config.yaml
hidden_act: "swiglu"
norm_eps: 1e-06
learning_rate: 0.00154
lr_mult_o: 0.629
max_grad_norm: 1.0
z_loss: 1e-05
dataset: "wikipedia_en"
Each number is 500 + 40 x the weight over its row's rms, rounded and kept within 0 to 999. Layers, rows and columns count from 0. Numbers have three digits each. The size before them is the row's rms in percent of the matrix's.

# down: layer 13 MLP down (transposed), 704x256, rms 0.0767, rows 83-99, columns 0-127
# gate: layer 13 MLP gate, 704x256, rms 0.0922, rows 84-99, columns 0-127
# up: layer 13 MLP up, 704x256, rms 0.0879, rows 84-99, columns 0-127
down83 102:468487475510496517496463531489487554502488528583477448550564506455525433500483479545522436455543536453481483490536561516483476411598452460489504539484565525508564466529511458432549522499459542491482464501530498460534531522528563459507444462463519522560460585546499524404572526545492509430494543504490581477509433505537478469497500537469477549448523532474461475468478535597578517503539
gate84 079:442447464504500500483570552498434536523499502554575506528470462419520502528514576506523498466526489524546530477483493421511569526526462446432450533501502473539491487448460575515573494443516510543453528502506521574469484519472504519468485503509516442569534532535505471488527491520427512524493529455474532442524451476450486537563503503531526545471509511438549413522477486477529510463448
up84 092:470471531450520473479494527471461493467531503500521545563461487538489484528541399475524512546543624519521469535472521508473506493500457484484474495474584497474530567474518487541524507469521479474542463534366513500546518437507471561543519429471484461490415509471510498503490489512489534547496486457505469491411512437438469483502501528492457527498465556572529468480596521528480522549451
down84 089:511601474468508495486531463501529503476554506551465516466488478495495503474542525475561415553560435531476497450463539416550541429422488515502482470471525531453526439535570566471531519471526484511454475520463475540502538514512447540452560540528521428470512473525523514530539571561536442549550443440509540458512480504581509448534502523487413464530441573501482463569510553502444496478507
gate85 098:476552432469509560499481509443528520487480471544456432546540449513596445592446484485533544547452479486490530562521472499449451489483481510505497462452460478582511529567460481546533533508586510583529473544554443438473507517507449460473470476500498361476505508511557447452516586562569529486531483523474473484522538545483484525530446428442492505532497504465468514473494471536477442508423
up85 098:460503509550418524464457525446500491412556443503455474478461520530510495507482566476485552454456500478526494532486537452554453481474472461444466495498504485511528546498493469507527511437498468441553546555451469472515481485561488485504456478464527528615508488514486451513462509527515522538573489477526541528468538531552514418524550527454504557469462453510499546506555468478495544515576
down85 100:482500465498446462541460451465480465509476511533493484495516532468500583448532506473494516520570484462468525544500599467505530526515499466520531465543505530488481437518474503512494449516477486463522399487479566477524502393471497486450517532564432492447525498510447456486483484521477483551417485495445457470567477504460494569423579546541465408423528463498496452479474487471515517521454
gate86 091:443505522524549536454518507493481501424463540464512502497540488567469505463522409535442571501555549468390585565434489529427512517566459525472558465475556500493509520473396495483456521516501487514483459482547418417503519607489555467546540453458453445541473502481546470528533508488461477474434470464535478413485490520489513525462486474510531441506523476546466533511552458395465511481478
up86 104:513476495522488432495500505447520489561499525533536453511521478377494461442525443432494406448471508552540534517511417504512418486522511556504465520553504506460438476527535504546480475507496597536469523474434530476484451488497499547516503523494586587528533455504492502521504532520462557517462550519456526488477487487510499562502561495469515450408445465467502456489404521526403509449456
down86 100:511507546529556502527441507466535486458515495504532506477537483524524485503538494489532483475490503498551474530513465427589552521447519493599498455486436486475491527555489555525518505523451490515503547565469554526547423505475545568528543590487496543515491456521483404473483470584539488481533541533605481486486514439539419517400507545529492533427452505529478446477479512448500472506564
gate87 100:520555518524571547434489572526540441516471487532527486438479497419506540479502505578550449521522457545559531491549492414479500552527490554470511570536530504611483476432492492515530493458552470560419500494503482498488511559496487493461523502440402465506529518474486532463490525472567506560512469466509446521584492503541547512466488514533491485493519532481465520493459540498533522524560
up87 102:520461567555555550523483490478452506471498482529393554512471494457517539553434513564530384496475406494510484468550502465553508517519499540471594544474505476534489474427522510522520466498498512556452503464515449397480555555511480464508531492492401489480494473558495510467498539558490429555569529496545486462547509478539409516498471622519469477528546548465470456462498559502505476501527
down87 099:517510583488524534496572444515584491490474512479518493471437492412527478460527452604498492535507470447485411521428462529476504530437516577502489585480523531518532509498486503564507536500484505480531504462519412454549540467549465568488563590481528490551484475459539512489533451543524500566508485467454404408527528442553500482518475570608445417495543558471512496513483507507540477434549
gate88 093:514480495504536472445505541466553466535544441515552519507383511514496487515539497519459531507489517568499536482466484473521449510468437601484472505497477515518490525466523466487492527492553430510498428524534524565530530468530510536585465496442469497556492522454478489543503417555534466558495526528572522496490457564523533512527497491515456476534500595498565453474563526461400476492480
up88 094:443475528512484441516548409526474508479474537566445502514555483424506471524533431417521491528561481495501505517527439475492487502480495495495532491497508450501550489485440574463590519504511509512415488512462464383496463535535538428561476480469571463493511488517529482438506514466496542396532489557438495524489514497508519609435439529483482554476417517517508438496505505445505512461571
down88 097:504483508497525453468497518596475485471488472492511466491509428401492467479465467551580473491529454477498510491500474509515517443468592489504476522517509532436516539462423530554488438496492516479470556479472509454516407507513528502492486538537538440470526507579459575550546439505590526478532542439569454485497567507519428525457519582460494453485465510469490446473476522515484522522520
gate89 105:447500548563478518557523493525474490513449496531473517584540515580536465582465482444517587540464511508423538547557510460434480559504529503510475532527511501534472508542516414489508497519520476551470481436509427456488449525498488482435472503494501453515461475436508556471398470528536557538514492545496458485465485550520481491493493510483508473472562513526567520478520541530474521542400
up89 099:546549456466481456535545549466451507528501425519534473531531500550550523533487497500561507484537542498498451474460460487499468496468424514523511488563492598510537412461513408522514508510513431503475506564478528519488479558520585535478425491504475469466517528459455499529467435550461525518556482462494489494505526479510522520470413463513498519453450414470438561475457484529483589501458
down89 101:469464427432547517437576540481552501482550510418476481495448531548473489473446505503484500512464471490531441491495452379448507541485476522523495515484436489567475495522507459514420513482528489506484521475528504469451563528505441516485449575473500543436478521543525533598585432482427481545492398600515506518601453513462500535528477507443506512498588504520508526513463505489510441547531
gate90 075:477533487498491544480465511489483499536522501542575481492452523531496499465476449465491481596520462455539545505544556465443458454491453521514427435478498428484438543505556433475456501496527507495517429547487522416435439555541502489504539496501486489503467473478513474482463489492533525519477440573420594495509573466495437516547480539500481455511493542516505477447471550435515504509454
up90 093:476460452534495427504549587519506535443553453513523531462507515513452545457494451502494551475467508442533440429462511464485484559531523527550472540546446522442460538515573492503525477444505499459480526468445471429414551552435498484471478442495481500456522447463494453491415489518542484503553464495489531525583527464437509568487518544473460533527501544574435503538458500450512618434505
down90 087:479522574495528561644506493495538555517498430497485444494403534469546488505472479468472487472527456488473509476458553447517578539480507501458489487477585465509507502507513432487543551513467523394541482481520472526539528516472409489508510496488490506450518598450527489458515554572512461458543510498455526502472579481428508544546519452519500530493485460498494522465540458550512443453510
gate91 090:513533480468493515465480522447471475529531530569551432486520457484526544554455492479484538474475505477541521481523516529505526497554437577448405482457527446522408493546464418432432463481503462539507505461576445469451468532516506486512454505498481526419485547463488541467402489553524495574513439453528472516565518509509538502462527495526522538517515489567516492476564579578470498459482
up91 087:492506465460519491530494528502476544583528543508472433487485523473552472519446420467532501528475509545448463484519504549495520456496551512425502417509460436420499553486534508512467525509486553441513550462556376436500548487520520476608519536551512491499570503432483457419481567484517498496444481515479436535448522548473493485536505514488468509531452478527428418502551476454492487460453
down91 087:479514450473492514610523533504499497502566508406455503524548508536544453534483409465546518507464456553553500497534446555515491569464506511507504470476432422527555543477545532508475495502506548429456564481494473465490513438476547490590516549530527522546501520441445414410518545451456505464470522539456521488418541431478527469549524498510562524480418471523468487518562486472524512498500
gate92 097:512514578479507559484476502542569537493531501442523461496514484528490524589457546453494484445526545465546496544523550542508486501434540566525458450469555498558436480530447520488527466460485493515506489448477515485378440508527514602476522499495560430495489565483517565429500523544513496536533525492480458492489422502539526479528519532490513567513574527529458442522537502495497494583512
up92 100:451492577494522496510512572510467459439454487448485445511492460529511462515504484431502486499455458466513460453491529476488525527525538505462510517508480502501467532475479565572538529353529474516547527480421540486477461491448426524512440569556522433462546547453450398418488507485565518478529567527530481497433464533464499559491497506443566477537499525501502487502489455518444491480409
down92 100:485482444487489606540548523579521438487468523528556492584501501457520479499545408453466501486502540515540465471480469457492548502502475503488507480529531563506427412455544508508461408476507524520501466507471416455444421443424503503505512474445516547516507505534432560509507493491548447481525528536559466476511541522502487587527487489548514473470537436533470547518496486548512496532411
gate93 090:435517555562510504522469524540519499458549497571566487542514558539575506516531515553453493522495518499551511464483456503468529550498490547527467502418459517500507543547419408465493467520422536477478453434495553578546466557409490515574501500514490508557456530511503470563530450476533503562485487550523545481498493485477527522508424480533472443514555585455527511487518485515433531516494
up93 096:590497443425426481540549381406591504466470457515479468544531497503514467448475502529430502513447520453529515483435474516522451435536519463493526469462525409538522527474482479560568564477532503551495536570526522536487539532480440542477501535479498591586549465462467578500552502497516457450465457503500563561517506521510474466475499503456474548501456444490470500434471531547474497564485
down93 093:499407487479484423463501554534503551500500518497590488496510507537509539515504509485499551508514514489545491576501517495470531418535482550489538479553522476505536551546517531508496560496537473466506548495504517404559484530484487546490438508420500458482507462514514540539619546593520440444524532543398482571506548499533555507527452485496502435510499420496468540531498432442573427509588
gate94 107:459457505471473597478479459377538476510507452501424471506534519455484541498486564497503411467457543467505492566470492498469514429460395497430438577452537606548521388490491533416570529477515516489483488556520489509493436499554494502493495543472457545555490478541449532539512502546547574432555524532506543512494523494472502549524474482447516517558480451512564552517491483532500524565552
up94 099:528420522532493475565484476521494481381460562529498477547506455513459532475525441489509455554549531501452513462468513512468480532456492501553580528487508517548507526504523473537527557413500445506500452491554482617442535480425474543571547519497541571570455547467537535504512528526466489462479508444521484501534523464552447446557530481543482466511483455463561489529537495525493525481437
down94 099:449573576541541490473560528496546496523499479465468483521494512475507453531545481500518461488478465531492454559431454489516456503485530447456526593499467465527539499482508493597492449496523476494464514498536421487452513538481465482448529493441521487464519467491531478552434515451535522462511421482406522425488423493529492489499614487582429495508455513460512515557495463441518490488451
gate95 105:483500518506564504477607533434560473433481439499476460470497464468450606485461503540415497481437528482568588490471503470490515512552466498476519539509461468552405450510517457541426453483484497525477502514596535579505530497459421467486458539514513516500482540433519491538480431544543481492468530494555519505494509464491567479430488483444445446461509476469482555483508520455480517521514
up95 103:476475479486513567444496563492463514526568490577463515490552576500481438523503490553476406516556473498446469526506478472470522533481496488471501481541435470411550481449557531548550568527424474476521468448533492518540510472471632490489500571543498521509490537532484582509537548469484457492431407510499551573468484578503450525505541511482464516486492512559525511482506555478505506475445
down95 101:511514502547484483515573475542464448510519513473497452465513465462510518556483508417501472533485521500510557489489452525504492503488490528476446540507494482511463490491513471518518534552495459475528526487526593465455519528393428525504491516531513599503533509449493536543492492461504509544581417549622483515490482523443433470521558584514430513422465554503457533528491508462446577540495
gate96 106:449481569520489474472515434521552536487496540571548487497419552459481483528524553492474425495523498517498560510459453515481539449497468548460547507505463490542477528497470484493442463505562479501574498500539506509524532495476555566491499556442501483509465525586541526565494570462522500575480545461546446502553428480480471514535500535518401491466515516491526601459514448468563555610449
up96 104:454489536475496469488464496495468503517535498437496482523487493574501467493483534484498483538509501502443499395576501495568527405522477586508434572436536478502450507473528531621563505495570485476515565553485497530501457507531526441474515547540488561542517522496540519522509522532527497531476518434556557487495436596476499504507559462523483546487405491497554477510452506473476525511519
down96 103:449555528564473485449598470466550514495508499484482530473477466494536493503444547436521482598525559468456522519554532465448522480491537515407549533432487556545480466554466515472513490470554481503500488456585578447555513518438509515449487512482531555524498500408504559500466548572592515514518466487547511482438469586442493499546519525545519508515550560502485545508489535479507536589529
gate97 102:560513442529529554443412446411541481510484463484536434479505466426535467501482527504491428443430485463553604489487494507534455559497470457506419513447466511472552461493468488531472565520564494517466442499494459494527471479491511547428575519460497526526516537507558536489563555496544471504500515398488483469551497499460526461484520507560481486495446479524483481432545466494443527520508
up97 098:490488482389481477546453502515500429506475460472418447457511532552555482577513561490490469454493475541518442545496524510471424518459449529479496518477553502465509435539509494481486429517600470493481498636575504546451561470506508528543522480505538505450498464514476487398520405495455520482486498480469536497522493496510458504450482410506527490483524476521518528535545478434503504565529
down97 098:532481544468509514473459531452483582497487442461473476516474433422518506516500538569495508495430452526420528526497594549498543506532485506471600526507540503498538522498434486474545483488514513496514524444519538472522515490526591461588545564566435450576509546523487505452496496499556517462498581464415527501531423477494466565530522461559480539597442568457482428471463524545534508507438
gate98 110:482624474507549553517455511551447370450568479463504447481548486518433565597513468462458520521497551514438525511469497496458544481495519534463571460456491583537435478476519487585487502491520508491437534482466510518464511506520417535492493446433465488530503445443501514515499546506514452535536448486519523500549459484462498516515517520493537456456498483401440530456501500542520503530496
up98 106:540433514445574471481513466524554493492568451509472472384512448499449518456412495424502459521538474496540556443421467510502451463447472490467441476519472461505518475514515511460548519523503456498563543414486448494526494498450511552567530483490547493525564510537521438525462526473437501505519492465472518463516420438450512492461430568480441545474485536461532474528529461474457563429405
down98 103:438535526548542487501528438466562490527549449531547475484553535516481469530458499574522441462502572477525573528517483477483547508551553503454524425493525522515541521456524524502564521486512531450504607473496431435557527573482510526496499559446484521530527527522512482459522545519552465473447459579513488468496481542515525504562558515547544590425465468533491458476501488532494454561491
gate99 107:529473486448438522471539586486552445431449580525469451509571460488516486513546535491473485533466525428499497522477468512530504539556534537494421426492519496459549562500519538449527486500522519582539499511516484505505416523517462516478502486530486477523563493509508573520476438453524487550517576500501559484555509413493478518448459498456502510518535537497481525448520501502490443615470
up99 101:527465421445497465498452399592456543477498543494492515549477587475527456470458508409520563444447428483468488496534529444568488486497524525460498507434563497432501555509499533545548609465472536577599514531484547472493476475546478493540521473553460518512453450468494536476412500532555505536519550444548499495453516508517475474445479515554532472446558463465425463561512521462524505495544
down99 099:486470479459546549560554468499460476514546464547451465455500525510491548538480490523547520480515435482517472602526457494580477552473494565513488507619532506497542507510488471491485491452473510497503468509487524486519496532550508518527561545521453442510441505543511523518459486442453531503496459518588508434425529543435469527555498470514434454559473553448501495518496496427562490530465